{
  "init_std_down": 0.00194,
  "final_lr_fraction": 0.05,
  "steps": 13555,
  "dataset": "wikipedia_en"
}
Each number is 500 + 25 x the weight over its row's rms, rounded and kept within 0 to 999. Layers, rows and columns count from 0. Numbers have three digits each. The size before them is the row's rms in percent of the matrix's.

# layer 3 MLP gate, 2048x384, rms 0.0818, rows 1924-2047, columns 128-159
098:503484491478490502463519498478513517488509494503482531520536468526510500506496485516463496494492
098:480521465504529470501512551530521533509498520529515480486517480483510483483526465477484563467529
102:491471487502498508499495503537544471524514466488485510502496508480459479496504465520518513506476
108:513559461535516513477503546501515505585495493504490605502499481503512506555437537467499515484487
104:446552474512489478428497485483506481506535491467503508471493489508512530498479477515446518494506
093:446477485495490493518504507522480482556514491462514521461541517485496520541485457476469554501496
101:466505487534557513492481495498499508547515465484512530532490454485476539473522530548503526545477
095:540544512470502464510487525458466495534504548432492480525521503497546483496512476484457510520500
103:480513467530488510508509458449498510512528464481540530540537479546521478461514534529515523475479
101:473514519486517480514469510519478549465515477515545511513501499541513519524496477498538497545523
102:516494527509523488524472502501508484498510512467519490491486497521503445511512476495514557484449
102:525535521539487478494517482507503530526513498492537510521533479501472469525521501502518519485466
099:515502485489522556435514497499455548473497483497500543480494487495495500520499465522505487455510
098:479522516535464468479526514517490474430482556504527507473485526504505552487484493527509466503497
100:526468542471488480476503527538454521498478499480477472488505564508479501513526497528471524521448
099:508512523450500508451512546524450490500536493471465489499498493439511524504482499480560502488514
102:518534462538515464506522473497517515514489468511540495566501477512493536487487557522490490505512
103:497456501503484504479483507472517484522498467525539478501539480461503483514490468508509483519497
100:550479506497470457488486456510497530479529451515508526476482484458551481443461486536469524558453
099:504501480513469482480526488528480478502478494516541523520442499487470499506509456525529496512498
105:453542495498524510511496448531500501490463490497570511475495497484491491512484504525476520476502
095:494416477483511519484476499495522473500479527504495484484490512483482545499521490508559486486480
097:470492550482518477537526477479487461501519499506537519485486502486488514500495547509533471497506
101:523485516512516504499516502527512498514490489477520468494513518544511463474475524533454520486497
100:471465519486482469492514480500519482490470478503501538539498496505475501509495484511466565514520
100:468503495508456469504507490511457501504525499519508503511515480483504523442490498562485510485449
101:507511570528559555467474521528491474529518499480535463510485478518529540472513488501517528498469
099:527476488482489526509508510520470531482501471473473481496472471508473548524516506503562426491491
092:474518529548507491523495494495493519552519481492511492509516511499524471489517492516513468503507
104:497512498450502523494518514469494445457484468508498508479498539541455508470511541459459479473508
104:497521528479524525503489498530517497488459460494493474551532513479508515501537503518487522499473
102:518501494484523528496530532490488455521460458481516474495525437482468523517476509520503552473524
100:490511530474504509580525540516543504479468503509492525517568463560519516510489529491492507492490
097:486548476502484464512499502499522535498512499528498503497504500526450465522503476464504531480475
098:514549507503527495464503509493487477484513486482485528511510478507560518505490509454520491505480
096:478526488487494517508519520500455489506483495514479471506511483462464527475499471485493501474486
103:461486510499478545523531481468479496515528461496506496444478509480492521498501533479504472503561
101:476488461462503521551449523485486504518506512446507487512500525473506500524502503499522500476530
101:519523513465498500504488503497477534490462542501542525489526513528466554506535500469564526549515
095:437509478533498516530486520487486523463508487467499490553521467502483508468505466544486499540441
100:466488482487470497538511495555511521523466510502520494524504528499523480522529487559442546588486
102:556571481512536538512472497486511493516504571534508491505470496535518474513522501474456508485512
095:511511475459473493488537502471486461493460517490504487507485534497480471476514508516500454526576
106:507525524486499501529458520454466480479460529490511489526468492460471511491501515479509499483506
102:509508481457484505526459492497523492445488508512522522532555528480515502524508522504489485510490
101:495490528466537487505522493499485527503516501490521547498475508515498478514538501520502477512491
104:513472482465505547473498502495510527522496475500536487488463521513503495487500517491523516518471
105:495493507522494499535502522506480504496537511541503499549492559473496502486492485527546513472461
104:535540510455510502500516477468528472503510497520534505470482501519483483500502510532502467537483
112:531491530529581506454522527523503510515482493506552507495466479480529481511534513481498473483505
103:523484548468473454511474484479510475468523482453455492520516501540484488517523546528517528513451
098:514479492514498502447504520461486454525515455489514485467513480548461503545465472532491532520512
105:493478486521466535479529562513481499541485456500475473466465511535518452494528515503542501486467
099:487484538508477528476484446440535489512521505501511543539516498509494492513521492486486480447533
102:446516488453516522512496511522519475469558481511527522521504508528490506454529490507528530513555
095:507518491520507533517476488509490510540499513480481523473516493506537533493504513507499469514538
102:485536513460493500507474530508487499521471494512499548509490529506533501527513478488504454483505
105:487534531470494500456513503485529531497497455507516485543522527537537498498486459510565524478472
098:516499487519509493521499501458571471519476523512533509515518537432557542516506516513522526517494
101:489521521495507439488545483479493457517509470505516454519520531495481489511501500522491498516501
099:484484486528477503535493452464519520545500476520488504527536498538482467494482511519537503482502
101:454510514495505504536527466518514473499514463500467530470519476554527516520460524536503520579524
101:472541458533521509515519490519483485479527482529496525458526497503460456524530529499532523541498
097:506523500449460530538476490531469481486562456453504486505535471496521489509547483538458474495544
099:521512514488518495525467515553501490475471500515529505507474502497515501490531511496482473495505
097:530492587473458500527508513469530492549488500486475496472488460500508492502509493485523517493456
101:520496496508453502501526513475521470494518462502484452485473495548520447509493526523512556559493
104:479499495556518546520477471500526554502531491453482492466517499526481430479484513467498467467518
102:502469499502495502532515472506552473461488483472502559533507474563508533494483498503452455512453
106:520503513526463511509477469505464484445492452517470503483504524538509517510550520500515466496530
099:540502504465543462537516526512534544516485523521503498496483461512491505482468519487490489552482
100:474513517451469502492532465493498489476508483515500520485459510548499493559504474475519523541523
102:521477523503499480500499496483521534473535503451548524508491519514473523552539521471541465512467
102:488526488492543503530516517479491526477511496482428499511471532577497524480508508477513473534497
098:517494478529463508530488507482514511557484485478502494500516496451494456489535512486478493500517
096:506535519516533501524464503509519490463464520485526473493532503510528502467505526520465512485496
100:476462481569489467475520489512475507490496457486547502508509455522476523477477537481503454493501
104:520460491456472494529454483502485481459509473475501524508524442525481515527509502518529503540491
098:487513481475481477531542473497474498490512525479492552503500464513513441450516493482506552463464
104:506469585452516511514506507500501539469522552463500522514508491504494518489469479508441519494455
102:541488470507528461530526479476508479474492537512528500467498474489540524510480484529510513489453
100:472541507487517521545507524466465522489496464511508486513504531493511498491506460530514522509522
096:461571491499516462460477509539509496528451551498527487531512476505523481505503483487499491492532
102:477555449453480522461532465501491505499485515496475512468487499478533453508469454502517497487463
097:488511526495477553482484477450541492498519479505527515504518482538510478503511504524452500520497
099:548518501492499474519556508504486489482460513526480566521474514505497465530469506497432485473523
098:515486510524503548494475495512562500515479493498500516543468531473561524518512484487503496475487
099:496520520505520571487479513544501519487522495514487487489521510498509523520531513480498504480572
102:551432509484511530491480487533505508518509535492493480501474485496534444523528505501505513447503
099:527531515480472487494510496524498483488482469511543462512520502477478512494532488539507521510480
110:523514496459482490491463527469523470492460531466505497560491494522467504548498484487503494500531
105:508500512452533520565495454503466458494438485524533512481503500516524478578508495514509472472486
095:502486513495490470477521471486475506534480471510479503529519480489550486506541526477536537436551
102:522526470480505462497502512466518509558494474481529463470497459492529505497487488492515514447529
102:516489526483511471562526500517546519431472480547470507496485561514508508491495496526499494497531
097:488486527531477494498515491458514478504499545460464448559477479496515481496543526480482532458528
123:507490473503512516486508527554474494464452502489491499475489516523497466462548442497449551480492
098:483520493503476475491512478445551506526466450473505495520499464510524481512544507545475493484524
096:491502516494544545509502481527490502478473498488563456496563467541520504502485502540470522510519
101:534506498500490473543496469420502499531479485502476504513473491520519520472477493527514523475485
091:497458462502493476497490510517535493479475471516541506477497468475513487481508481514504502512512
102:524512493480484542464479481494518518541478480484502549519513512488492496498489547495501450504514
101:467499479468495499507477519509466487483514528521489469510473503505497491503470485499477511510501
101:530521462458527529508477502511442513481527492501492472506493494469512505501509488483504503502542
099:524473527544492489506489506509514488499514518489507475544509529561540515539538486514518528502481
099:489562529482444535474466499520499485521501489528493477557501468527500505489501492493521433479553
106:503505446497500463525505487519516464487474521540514555512511518500500493459539498519518494489502
098:501502450493501503519537493484492479516517476468466431493527503528481468498465477475500519480515
099:503460501462483486498496512488511508442499493546504509514467519520517497501522473497467451524505
088:498422487510496465524481524520488508479473477491515478525517509495512523483469516529549497525482
100:503494501443482557502508502534523484459492499504534499542505514520537503507529542486480536504507
101:495512512532515520489434552517515491513489483474490507472494514471532510510499496491528480493493
089:479474511520443523497479465502514503492504456516501504502464455508507482498493529492502549469544
101:490541523516495510507550509480476470530469523521502491485543456507540510510550523497524514452510
097:541508496553520505574489474472456466510444497536538490529509492527531483468523535525504526534533
102:513472482499550549486472507514499519504506459437469494496525480562527523523544531479506484475518
100:508502533512517481457477512480508499494535483497497505502473473453459528493545525535534503538491
098:492540513553500553541498512478507507522532509465501489493511500508467506511503487473529546494536
099:481481522518510479557511499481487495472520480514454499518442503521513484525529487530516515500463
101:513440492485525543534515521493485477496451532493550521502491543550481513505495502550557498504468
103:509536479503536539494522473520458544486520559451489535543489512533511486525488476521494484478491
095:513494510520494543505468531451498450464511498559500481485536520496534565550487421492491501464508
104:522490503459524508507543527490515496458499481490477477506509559546502487502503510516526486487495
100:501487476563491494506496543515513508474529471506492497507481497522492484499463462473500486491496
# layer 3 MLP up, 2048x384, rms 0.0856, rows 1924-2047, columns 128-159
094:524509481498519473517507493519528497486489489502470519507462494549542496533466513524513522483479
101:537512486516458494472495516534520519482474499519516485527513560494482504519493495475509513470485
101:457452508481496512514530492498530482504493482499505494479520472495501475557472487456488564489477
106:532537471497491453498496476470512493500490521474483549513459482481513494432502500456514507499516
108:477479504481494499486519513507476500502453521474537524564486534499500476510533479442493523508529
094:517520492504503499493489442501531523514520485494507471509493480542535499515510524435516483462500
100:492498489470497505511488528522484462475520494484481465527534503520511537510486510502474506511504
097:541509496475492516519536555494463521512473534473451495511506518528449540517493528532527457501481
100:459483517468520530503491515528521528519468467464508531498511501518484476506497518515530481511493
098:491510468534478503520507486471463477518476499460497498503517550474488499494478479506480508535504
099:493482485481501488528519456508522518544471464508496483479501528523454493555478488502456534467502
103:483486511502485535490534513542483535508498481504541491530516491531492522473498507500488521525488
097:472501528486481475525487527524482473465486493486519448458512496461493494500507471504464446499458
095:526495504509454457519494513512482496481472495526480479511515511476529500492511498464491505487498
098:494513538493542492543472464510536478502462504520526471491538488485528520505525495493488497474483
103:512494528549485485494473540490503478476498537554530438478528493497467514486514486514516496516516
096:451535518483461525498515473506511491497490514512492540505507438561507477491465529437485522471472
102:499523474525511559505522518455494452469513503523496522497475485522488547487486542471503483506509
101:474476511473518534521473502451542529478492516460536452472513483498537508512498516491478539492440
096:540515509486492525485478484474466528481500489446472468482522501495459494471492491494507484483473
096:534530453527503485498529524508530490518536524488500535468488514470500524517553494447530528412498
097:466474510513521466549465466469472511540540531504494488470507471460519509525533470440472481530510
091:485493508445509464506531454493496492546518518490500493483509496456494498494476503510496448515445
100:520459463450505534561497530493474517470498480496486493501489491500521518500489508514483523446504
095:510513501507448485497489517498549531543487504496462493472499512494502518515496454514459528505536
098:454554482516500493524483493509528464451519512511491518503501525474518487481511527487449440493492
100:528505472487518487537501511495514519505487488485508501523505499478450507441495466525427519490483
095:469475519471465491463540460473518446485522518516513503518510529530504502515501490470490508473482
104:486518509532547470509533487484485503517410507503496474483529536510539526520511536528475495504530
104:491521504481539473499495500508502453494499476535500476513521488520522514502535512511500479528517
108:483510489517512526520474499475467537515540516477487519481505483495488489497496501492477454512483
108:503494470531511480504486467538514487490521467532481487510476526449491484511476502490502500444547
105:514494500454476521477489482518499523534485523507510471505491498512492479490508550529491481525487
102:467502530497512429523490560513501484509556502504478497493509484503532509525477478499519470505482
100:464479486516503490508492507555522488516523482503496471463552473492519500510490489477497475543516
098:485500488505472478542507466470516458509506535468523494488498485515497512472454481517489503477508
103:447574467530512547439493511470498517540463523492508523493504497504525484472525514486457537478495
098:506516537462488532501513526442521480524486479516515487496533530529503479480456522518487478507489
091:520449504500477543509489508508460506523505529521497534499547501491516466491511527530531485473496
098:523501490488458482515446489464500499427474520492497463489515475471516502507486529508488494515510
102:467493502516520514484481574496500537519487477490544506476444453465457520544486487469496470505498
100:527516528486486521553481526501473484496489464531507438514492475492541524473519510451476501505524
097:515471539517596518535512495491496473501490520516502491502492503554515448500492474493486485474520
104:498477482510518515505535471503527504486534485501502501485463462519506491486516496485472540497502
102:484499485484454496448532483466489498508534483476497500468509491518477494478562507533502529514482
104:485511452503532509484513508509526482525499562530526500467490531451489502487499519495519494534522
109:545507510436510459535521486519502506469517536485466496533528494492480503515493511529531482486495
109:477512500533510484482502495506497488478483533506488472490478511533499487487541488495533543472447
103:485479495527506500484489506488498548501511538530515506499492514578491496508492510494547495494483
103:476486530565498516529481484519508485548478491456509536477497518501493548544463481532531515464501
110:502530525493489525515482506515441510492521435457481521525482482507498494486465474523533525561480
096:443485471543487497507498478552514514460510504481533506499491479497505507463554518472487499527481
100:462493532502474513506502483484517496487518547543491492462499505513486514497526521570537463495504
103:526503496494478503503506515553492506476489510515453525445487481478476521490498514482543500487486
100:502504523501504534505492476525492462539506522473464494519497478515512471488520502520513466494478
096:442531537488512490516509517472485488521515452502554481473483469483509520457495473502530461517497
105:528489475509460495498522521553489488470510515468511498520527556490499495484471540501476498521493
097:520525468486465508515540508523555472492508469520457495481447487464469521504485519506496479491546
101:473518492464523528490507527492492506489504524513523545483529485476512496518500487484474450493538
104:513529493511503492499483467510500472521516493514499457517499463513458513494496466496545511504492
106:504535490514532550502476483487485517526469541490459469539532520487458509467509495470536485507540
100:546515509504481558479462515466501482448440483491490466521476507467509494530469511504505516503461
095:525510485505493497501498494515531475488487524484488514491547460510501446465527493526497494564510
098:508482496483507511512439478484469489489498484491562513509544541515472478489483514521475484495487
096:474511492543487502473466511514522492456540479502508486510532502512491569513479531506503481420523
095:520492495533520485524494484485485505496511516486477527481531556493485543466515485471452488514492
099:520521520461485557483503562497465518503516504507539508510535482486492483486500488488493487481469
102:489494495502513492478495498532509445505507517526467516474480485534491492499467485520514464491484
103:479518511566497510490488513478488490524502479445480513496536506460492494496550462533484481496538
104:518496493521487511499512515498488528494477428529458460477488462489507505484492514466514528532506
097:521497533481514453507553497491505507465515523505487493474490457530494474553503537495496503510512
094:508487511533477502502506519491520521536486492506511517517548493476514468517483508497477520483490
097:512431501489409477511513490521532511499521481522497474510509540473495503485486515478500540471517
100:492503478472449492530487471509523467517507539479528529519508496490501503532494484478483506476508
094:511508526504463476464550502512472497465476492489513494475573493541543481525508497501517433477485
109:499549498488519539535557475521431514514514515499511494507487516479475447494560504501533501468486
098:481513534464492513510526488479493497528491564495486475485526472484497539510478462545516485509507
099:508517509504486490490490484476516515470508495477495509445502520487484458494523506526517454464509
095:510520488509536472476499515542469496498508490504472561520503557469525480477507450510498511473516
100:542572497517483504448511528504553466509448513537494538460494496486507533540481497463480521525518
102:474518500488523549486495514518515516513497513492494579489480549458494477490496514455474476502506
098:527482478547488487502485506522488524480497466503540488534468511478493500470485505500504482465502
091:500534484506506489529516502505528479506502482482541492533515479515468502530521527530501471462492
103:501486471500496513529459480492499484511474489486479495502515496486529498514503510491517483527492
104:504545464472505523459493462492491488521453510525530491509493453511464505510544491499478503467494
093:483538472487533538497467513523501525529498516498533513510472520459461536471513509511471444498518
104:489479569476499487472481513490490500508529498498530511516514433533522477522493477522507468514505
099:513506518522520513493487508447480522536482515510481499523479481515530519520584504495546433467546
110:457476515513487507495468473484474465467480538494498572498502494465486520497498511544458489466472
097:524504549486478536515531484508470519482514448485537478496486480517506502489497524497538488550490
104:494461503464526481520530528507464509545476490463487500445485521496502520479515454474478496540487
104:533541490470540487465483535468503463525503522490489502467532511502506470494521522518500481442479
095:485524473495493518502507515464449480481471524470535559499518494497493464492470481491458476487493
100:468541484564486509491506517494472553554508514510544500487521468489473529508526488502505473475521
101:489498511483522465489466504441478502489550486439501464467468478515501482547502491490462501510553
095:493477538481527490521500483516519470516527487518503513502570474482490501524513507527473476508504
241:492505472496518536462520568564458464477459485495486514493515514519491492465526457489494522511513
099:516500479506530494480495475510498465473503538466531504507492489531494455498477471529480482533490
103:505507523486529521475520493508524510495478536461537491464514500487490479508490523512469537551530
102:492507464490490502497540527540521520490491476496485482530488510468483520478478495502551475453443
087:543537507518523471554530536492484517499506485467516553530487500499534506464488520545503466505456
100:518428476487544437468557465507482521496485486517484491498512507521504481497508464476495496536455
101:482489506480455472482494504505482544500556491481539510507500466507528506511511497479504514527498
110:538494494554513495505525560461480501523495524537537571511514506489493528467538528541531526474528
112:477509452472451516505477490500534493496458518511459482460528485485467479520508508513481531519514
095:517538533521468518482490478509535481513498542500531462508481509505460499484496528486516446476506
105:483515476496504537521456486494453503470520479488533569486505478531477508470484483511509484523503
096:522538513487506545476471542464524495509531453496476468468495519482509504489510504466491512467536
093:527466498519482462545503496525504519557518487479506495523481555488511493515497517528446469469488
090:478465493453466501484589444499453444489522494540532486546495489482542504498500483467525497523534
101:503530533512477515486465522517495513506520501525503488495518476537478523500508465493527466506501
098:499494517529473507545491502520491488454476491510495519501498490534523501472508510503498483483492
089:493493502482524517458507444449484505444528487493468513450527506541504479536512527497467491489499
102:475498494506494512491495509532509512516494490485506514500529472521517506519515486465488488499490
101:488504485473490556539496506513513448498494500478529491494501540457533485491483461451494466494536
097:467507506500524496513498467510494458562486550520552496472525482495486485476530496493502455493502
100:497460502494533495493491495452533497538513467473496475545517418476502510523487471524516479481523
094:498532493504521542525468502537491517484496515525474508481531485511457472482496503502480493517466
093:499506503461477543506506503468502518483445488531497499468508510511470488506502493490508517473544
101:510538506557470493496494497487483484458469488557497474518542492510487512485507501501507442507509
099:492515498506506476482499478495473485519466514481477487484438534516453516476471543482502542539499
103:521470516492477473475510497492539463498486493495505512515524505481464533507507534483494543498480
107:457513499472441515460477483522483492482495484539504477494510480539528490478514534507537476517472
100:470541524482497497521502483476478516524504467484515432517504539508486560513483500495474498473494
# layer 3 MLP down (transposed), 2048x384, rms 0.0342, rows 1924-2047, columns 128-159
094:468487507482513497488511553503466476493470485463556477500540499469514477512525488515491474470554
098:499469511517547544479523496470504506529527493519502538479528475578507455517483510516489485506492
101:499498537510486514503471521474472499491487527529460526501486508468477467496537470465489509485494
102:511511481521529493511538441473521485523496516490491510546526514524515499536490510489505535534550
100:533488504556505518509476535512493476476462450504518467455559538543488499484477532549517515490492
094:478475495465448498516473478482474535533512513501521484460480498490439503488525514514499517519530
099:518502520550505481465494504451553509512480523469483550476506505534482498484484505498493501493524
095:490491494511517473493475467502551485496540459490514496502492472493552462520480508467480560534487
100:522486534547482406483530479458469488495524512512464507524521490489495487494502501505475549485482
098:509536559462529475460497485482518505544528506518535529481520488496490505488538480503507495530542
099:528495545516495524490481529498493474492519467514492528502502491507507506471472497498482499497535
103:516484509536516477475513486518510501544559520513506535470532470458467473498560462519491545456489
098:508522490471511548490490485464485477499503499514486493514534538549463478478497512504508483511528
097:485448494495510554512510446509492496458503508451485541487507470485507490506477491549482464481495
099:527473552464518506497496474521522484472470501506522505469501524516543504506518512490526497469477
098:506478476523467517471511452505478532530542512452494506519490530503491484504472488501499506494518
103:475472527526532489487529542467493524523475476515535471514487522483514533518478496497528483541511
100:481563520497507514519528493490481526514509502512505461449482543508499503512511515522524572473509
102:490489534486439457523452491473490512482508482523461548505523555522484461454516433473499497517514
100:494488501482451460490540486497489477468515487529522495502463465505519482529505506442498511511493
100:481473533514533497494440518470475523481481511515523496496509479512513511469484514507512486563457
097:520500487489529546444545518479509477489458474495481551518468475537483483462521538487552516494515
095:478509486513516543532515503482522462501499492494491515516526507511546487510490532485517533531537
100:511542512535508455484535520493474487494504490509495496474500523510490504505537487467531482495468
095:539516507488539525498507483467532482509492518485514507462492479522486481467533551501538457489504
095:508460470458485492443524512511515505508498485479507484480498465469465520556539492560536525509515
100:547502519501501572438523470470528427509512501515517497484532490520533490486504529499504515487522
095:486495471528512486498518540536478557451478517472513505465497485474473494470495532492523465511487
102:538502493489477525471486513524496485464555459502494524494472459466452484496496479485513503499472
102:492499518493469497508478480532530523443501530470528512481463496471530468448490506504487523453498
105:511528523491531457510555486517556507480437477505453507469504464483512511458471520536464504499451
103:469437544474495472496483509497495476516473489489494488552516503521529512528524453516446501493553
102:501510538514505459474492495479499518485509503498525564517497508545527474535517478500496512482482
099:535458493500556515503480503477529478535503516518533499531529505497510551492536503539489522500496
099:492502525468549513511546521492468502479460486485475534535502539523535492496517428470493549445507
097:481523492505498567457480507494513475493519477546491438532511506495536511455501530491518463512507
102:501481499520448494491468531491483500539503509533480476523528546468542515478507521511529462560495
101:500496474526535470482512512563518464473534525495491460517484500507556505506527506489493493513481
095:489474535478535514460505475489547531513498485514475465500443484499457537513526497468499516585467
097:471488512535513480481502459486460522533516486506537507532489529505528476535521488490539504488494
103:501474511519492490489497477484459491521465524479431458536519509452504487481509468502528463456477
101:469492547532484466462506459468469484515537493532486525514511469518485477490486464518505472505474
099:516544493531491517491484475504517512496472520481525481500491544472538496492433521500539489494495
106:507485521509483512478527530475558472423490490489548543488492520557519534500490486475507521516465
107:471498491507487514480500486550502486524474538528472481543467471582477449498528518503497487478425
106:498455506492479546507462516550476507488497496483531490531499500530478487507503491515513504482485
104:479449514495485515499509516497517547441458505531502492496469494523521493452510511476516537535504
106:512514530511480501521547544515480510508510528489489514545457522516498497460514507468479508457518
103:493531501513492489501508516504479531508484528492551555508470503496514481500482498534494504490505
104:528510469519503493484492512506456499488499509511476462466497472490484467488524502487452439480523
101:554490485530548466499503514530480470490511538463513519519522528535538521469540488529507530524517
099:535479513494522526515490536497496481489506508526472498486523472528550518529484531539511507509496
105:478493465496499472481485533545523471518484506434547480501517505537506465481458531509492453498496
104:478506510482472496492500489511516511497491486483538485531532479468454553496495516490508473526520
106:501490528504541471506501494499526504516495471492510514483503474512491540517495502526509500503534
094:461463518529504504506461508497490464488471510441473480540543511527501497502527484500521555526483
103:468515482479511551507454486449484520483509502508475558493479488525457486461522470526522494484520
102:514529460488505465501476515444455492521466513427496500491502522520521467490498487492534505483504
100:519494479510474536473497494535492502483506529504450513557494504496486476460464535516490501553473
101:467491529479494496459510538516505471517482510511513503486502469472480459480534501461452512525480
106:497493535495489481481481533481494474484541486564488526495512516535535472518515516480486487541493
096:485501478510494485516502498488496534469484522539480508452526498498537488461540501476524502499496
097:481467530521463478502491515480485548497518516520512475532472504517523541543498501474506467460474
096:458490531509474516502536510488538506471482512479475522502457443547513531462502525468553532474488
098:474525514500492472532531521447488519549495482507489486489493520494457435500523513496515503541493
096:488500478466487471456507489507509523480525499508559512556499503538529523529483509507500505456528
097:483505509557536469475510495483503527513532512548470486514504533540486458495478536499556486508479
101:511487462489505499532483533482464498510514499479510499498534482470469557510485526497466503521470
107:498510524488458495484513479466480523502495536530522496511502501486503502487521511504495500471507
102:513560527486472534480506476442500498485524532482530497488525496507526479468498496514456508510490
100:522523508542520551531493522470476527510467463492490501536490538471510497507486541535521518537481
095:507505509505527492476490468565535515430469519481493465505495476541509538499483536530475429523484
098:490507514506542562528523482516502527473501491485520557470478498500474485532522517495446501501489
097:492530482540506514451566512516524547490457466509488466473484526516510520461500552456507500538474
101:442528488510496504503498516467505547500530511499500463481479481495440501488467523468480516516498
109:489498459520529497500491513478502510502521475548525512543515468466486504484484481501505527533516
098:537477488556463489481519522496455554459469457513465487477517518497511462492516528455484491504505
101:508504487514496506507453472517520484479512503479472494464525461492494526511487425472525531501489
097:461473512533453484513449520498519498496520522482505430473505482515483520507499542447497544480468
100:498479501486466501501495482512496508495543505529503497520515492496530490481497543501531484491519
101:506523491511545463482502469524541458464486524460458478499521437437484554458495551530531494464504
099:500467476520534507477483515520475500533514566491468500532488465508531479477526484501505489484496
100:491554516499533499453470494491456524479510539512501510499501511496494485511554442455492496491554
103:577476541481523449478550528474533473488523532499518487513502500516482516495471559554486496516494
102:513497474475496492496492514495519479490469479491482519511492471500515524479487501541478512498466
100:494489502471531495495469481509443496523564510495499478506539507543488498503465459522545485488486
103:491514481523521519506478549536515520525563496549530532512508498533525533507492504496491448469500
105:537527512494491555539532504564501503470483522491508473494513501508504466499479480503492533506492
103:502493529513449559486494549479509503554503470522485498508472477495479484504500490479469595489489
099:501485507499536488479501468496502533525496543496519516486489540436492548468491473472472482503542
106:498462500498496517507446430472543493500526480469490485467501511515503499513500483546514562482514
105:506520484470514543567516457477493499494489500542496570478491514524512499516520510448488547517464
094:495501537527513508485499492561490509512455499555493465506536522501544483522518480522548555536525
098:522500534435533467530489481493524474446464508486481490501510522456506500531453499477522543525495
100:525494484485502535525493546516512509503500512540488504523502524497505517501501495502518519464466
094:477488484541511471511456479536510526566529474485502466491498511468457506504485487475524479500484
119:515505486511470484439498538528444479478458485454479495500501487482477526537470479483502467517512
104:513525503478518453484536491522502482489494534484506464490438483538499540520496471493501488486474
100:524506504518490524545496506532494492469489493491441542498468532499540501507471491496502534521462
095:548510497467496449513499497511522537493513509521509559492492492482524523526539487457454518510545
091:456460531485494517464465451524509473491463495531460467486514507508509532509492523478478493498535
102:475545492502494535514484482468516484579503483449516502490543509491524506462451552521502521552521
103:492487480454496533523532523510543433485489509504458492450523539463492509510475515487497490456461
105:504517508529496494499495510498499528496487500481535476483479469461533523534498516496514494485480
107:487494538510448555486485559475486457554493484513473459538546512523510462491517515509474505525446
096:508481503506523491491480501484464471468512499514469559519515495513464484504495500499502530500470
105:477485489545476439497489539546527526521482487519521500484497557510502519536516527495533537509519
098:505518463509496469470533475511497482498540505515493472513521502487470494536475475486497500512485
098:480560521500495463493466504476526531485504506505482507468507509526526499457527500510496531522530
090:529477475497542506487484520487537533526506479480477500508511462523498519510495533545484490508497
102:489474503482479499489553480544493515479547540517513447522484510498495472540444518446502453495518
098:511479487476495489512513492508508528498522508529480517428545486451517485497474501474470482473511
091:488476494514502466560482503510492508537491513482536516512476477504484501456498485513531565496504
107:469478498522505512432505452520532516518518504523540503508483536479465523516477583540493508518532
104:485508521458472464517522519479504503502544495527490494472452491533474517511484492459543476521469
103:494497527472534499519535541524542464492519486522492476524484524494481502494473552499484493522546
102:539506533517521507541485502582517489473482502541511515487512528530496492472517556456502517546494
096:501506535481475487462497494496508505518495473541494520574475540480501535519497512504490547498507
096:530503480514493505488516485528532491572498516458507501488456499508486482519471516506509489518487
098:498482556478514518541502509492537478500482490493523503485539509512487474537506496508520502521449
098:498499466469494526499502504538499479495537485482534501471552539532536515492540482458511495516518
101:542522456484513515513481506514497538553505509494489511487459507518487457527471470477478483521568
103:518470535481524457527496507500497533492468463470497540507472487452493518489566475465473479483508
097:510474483553497514505510557490526521501497475477505518505505489514495483513461540513486506498490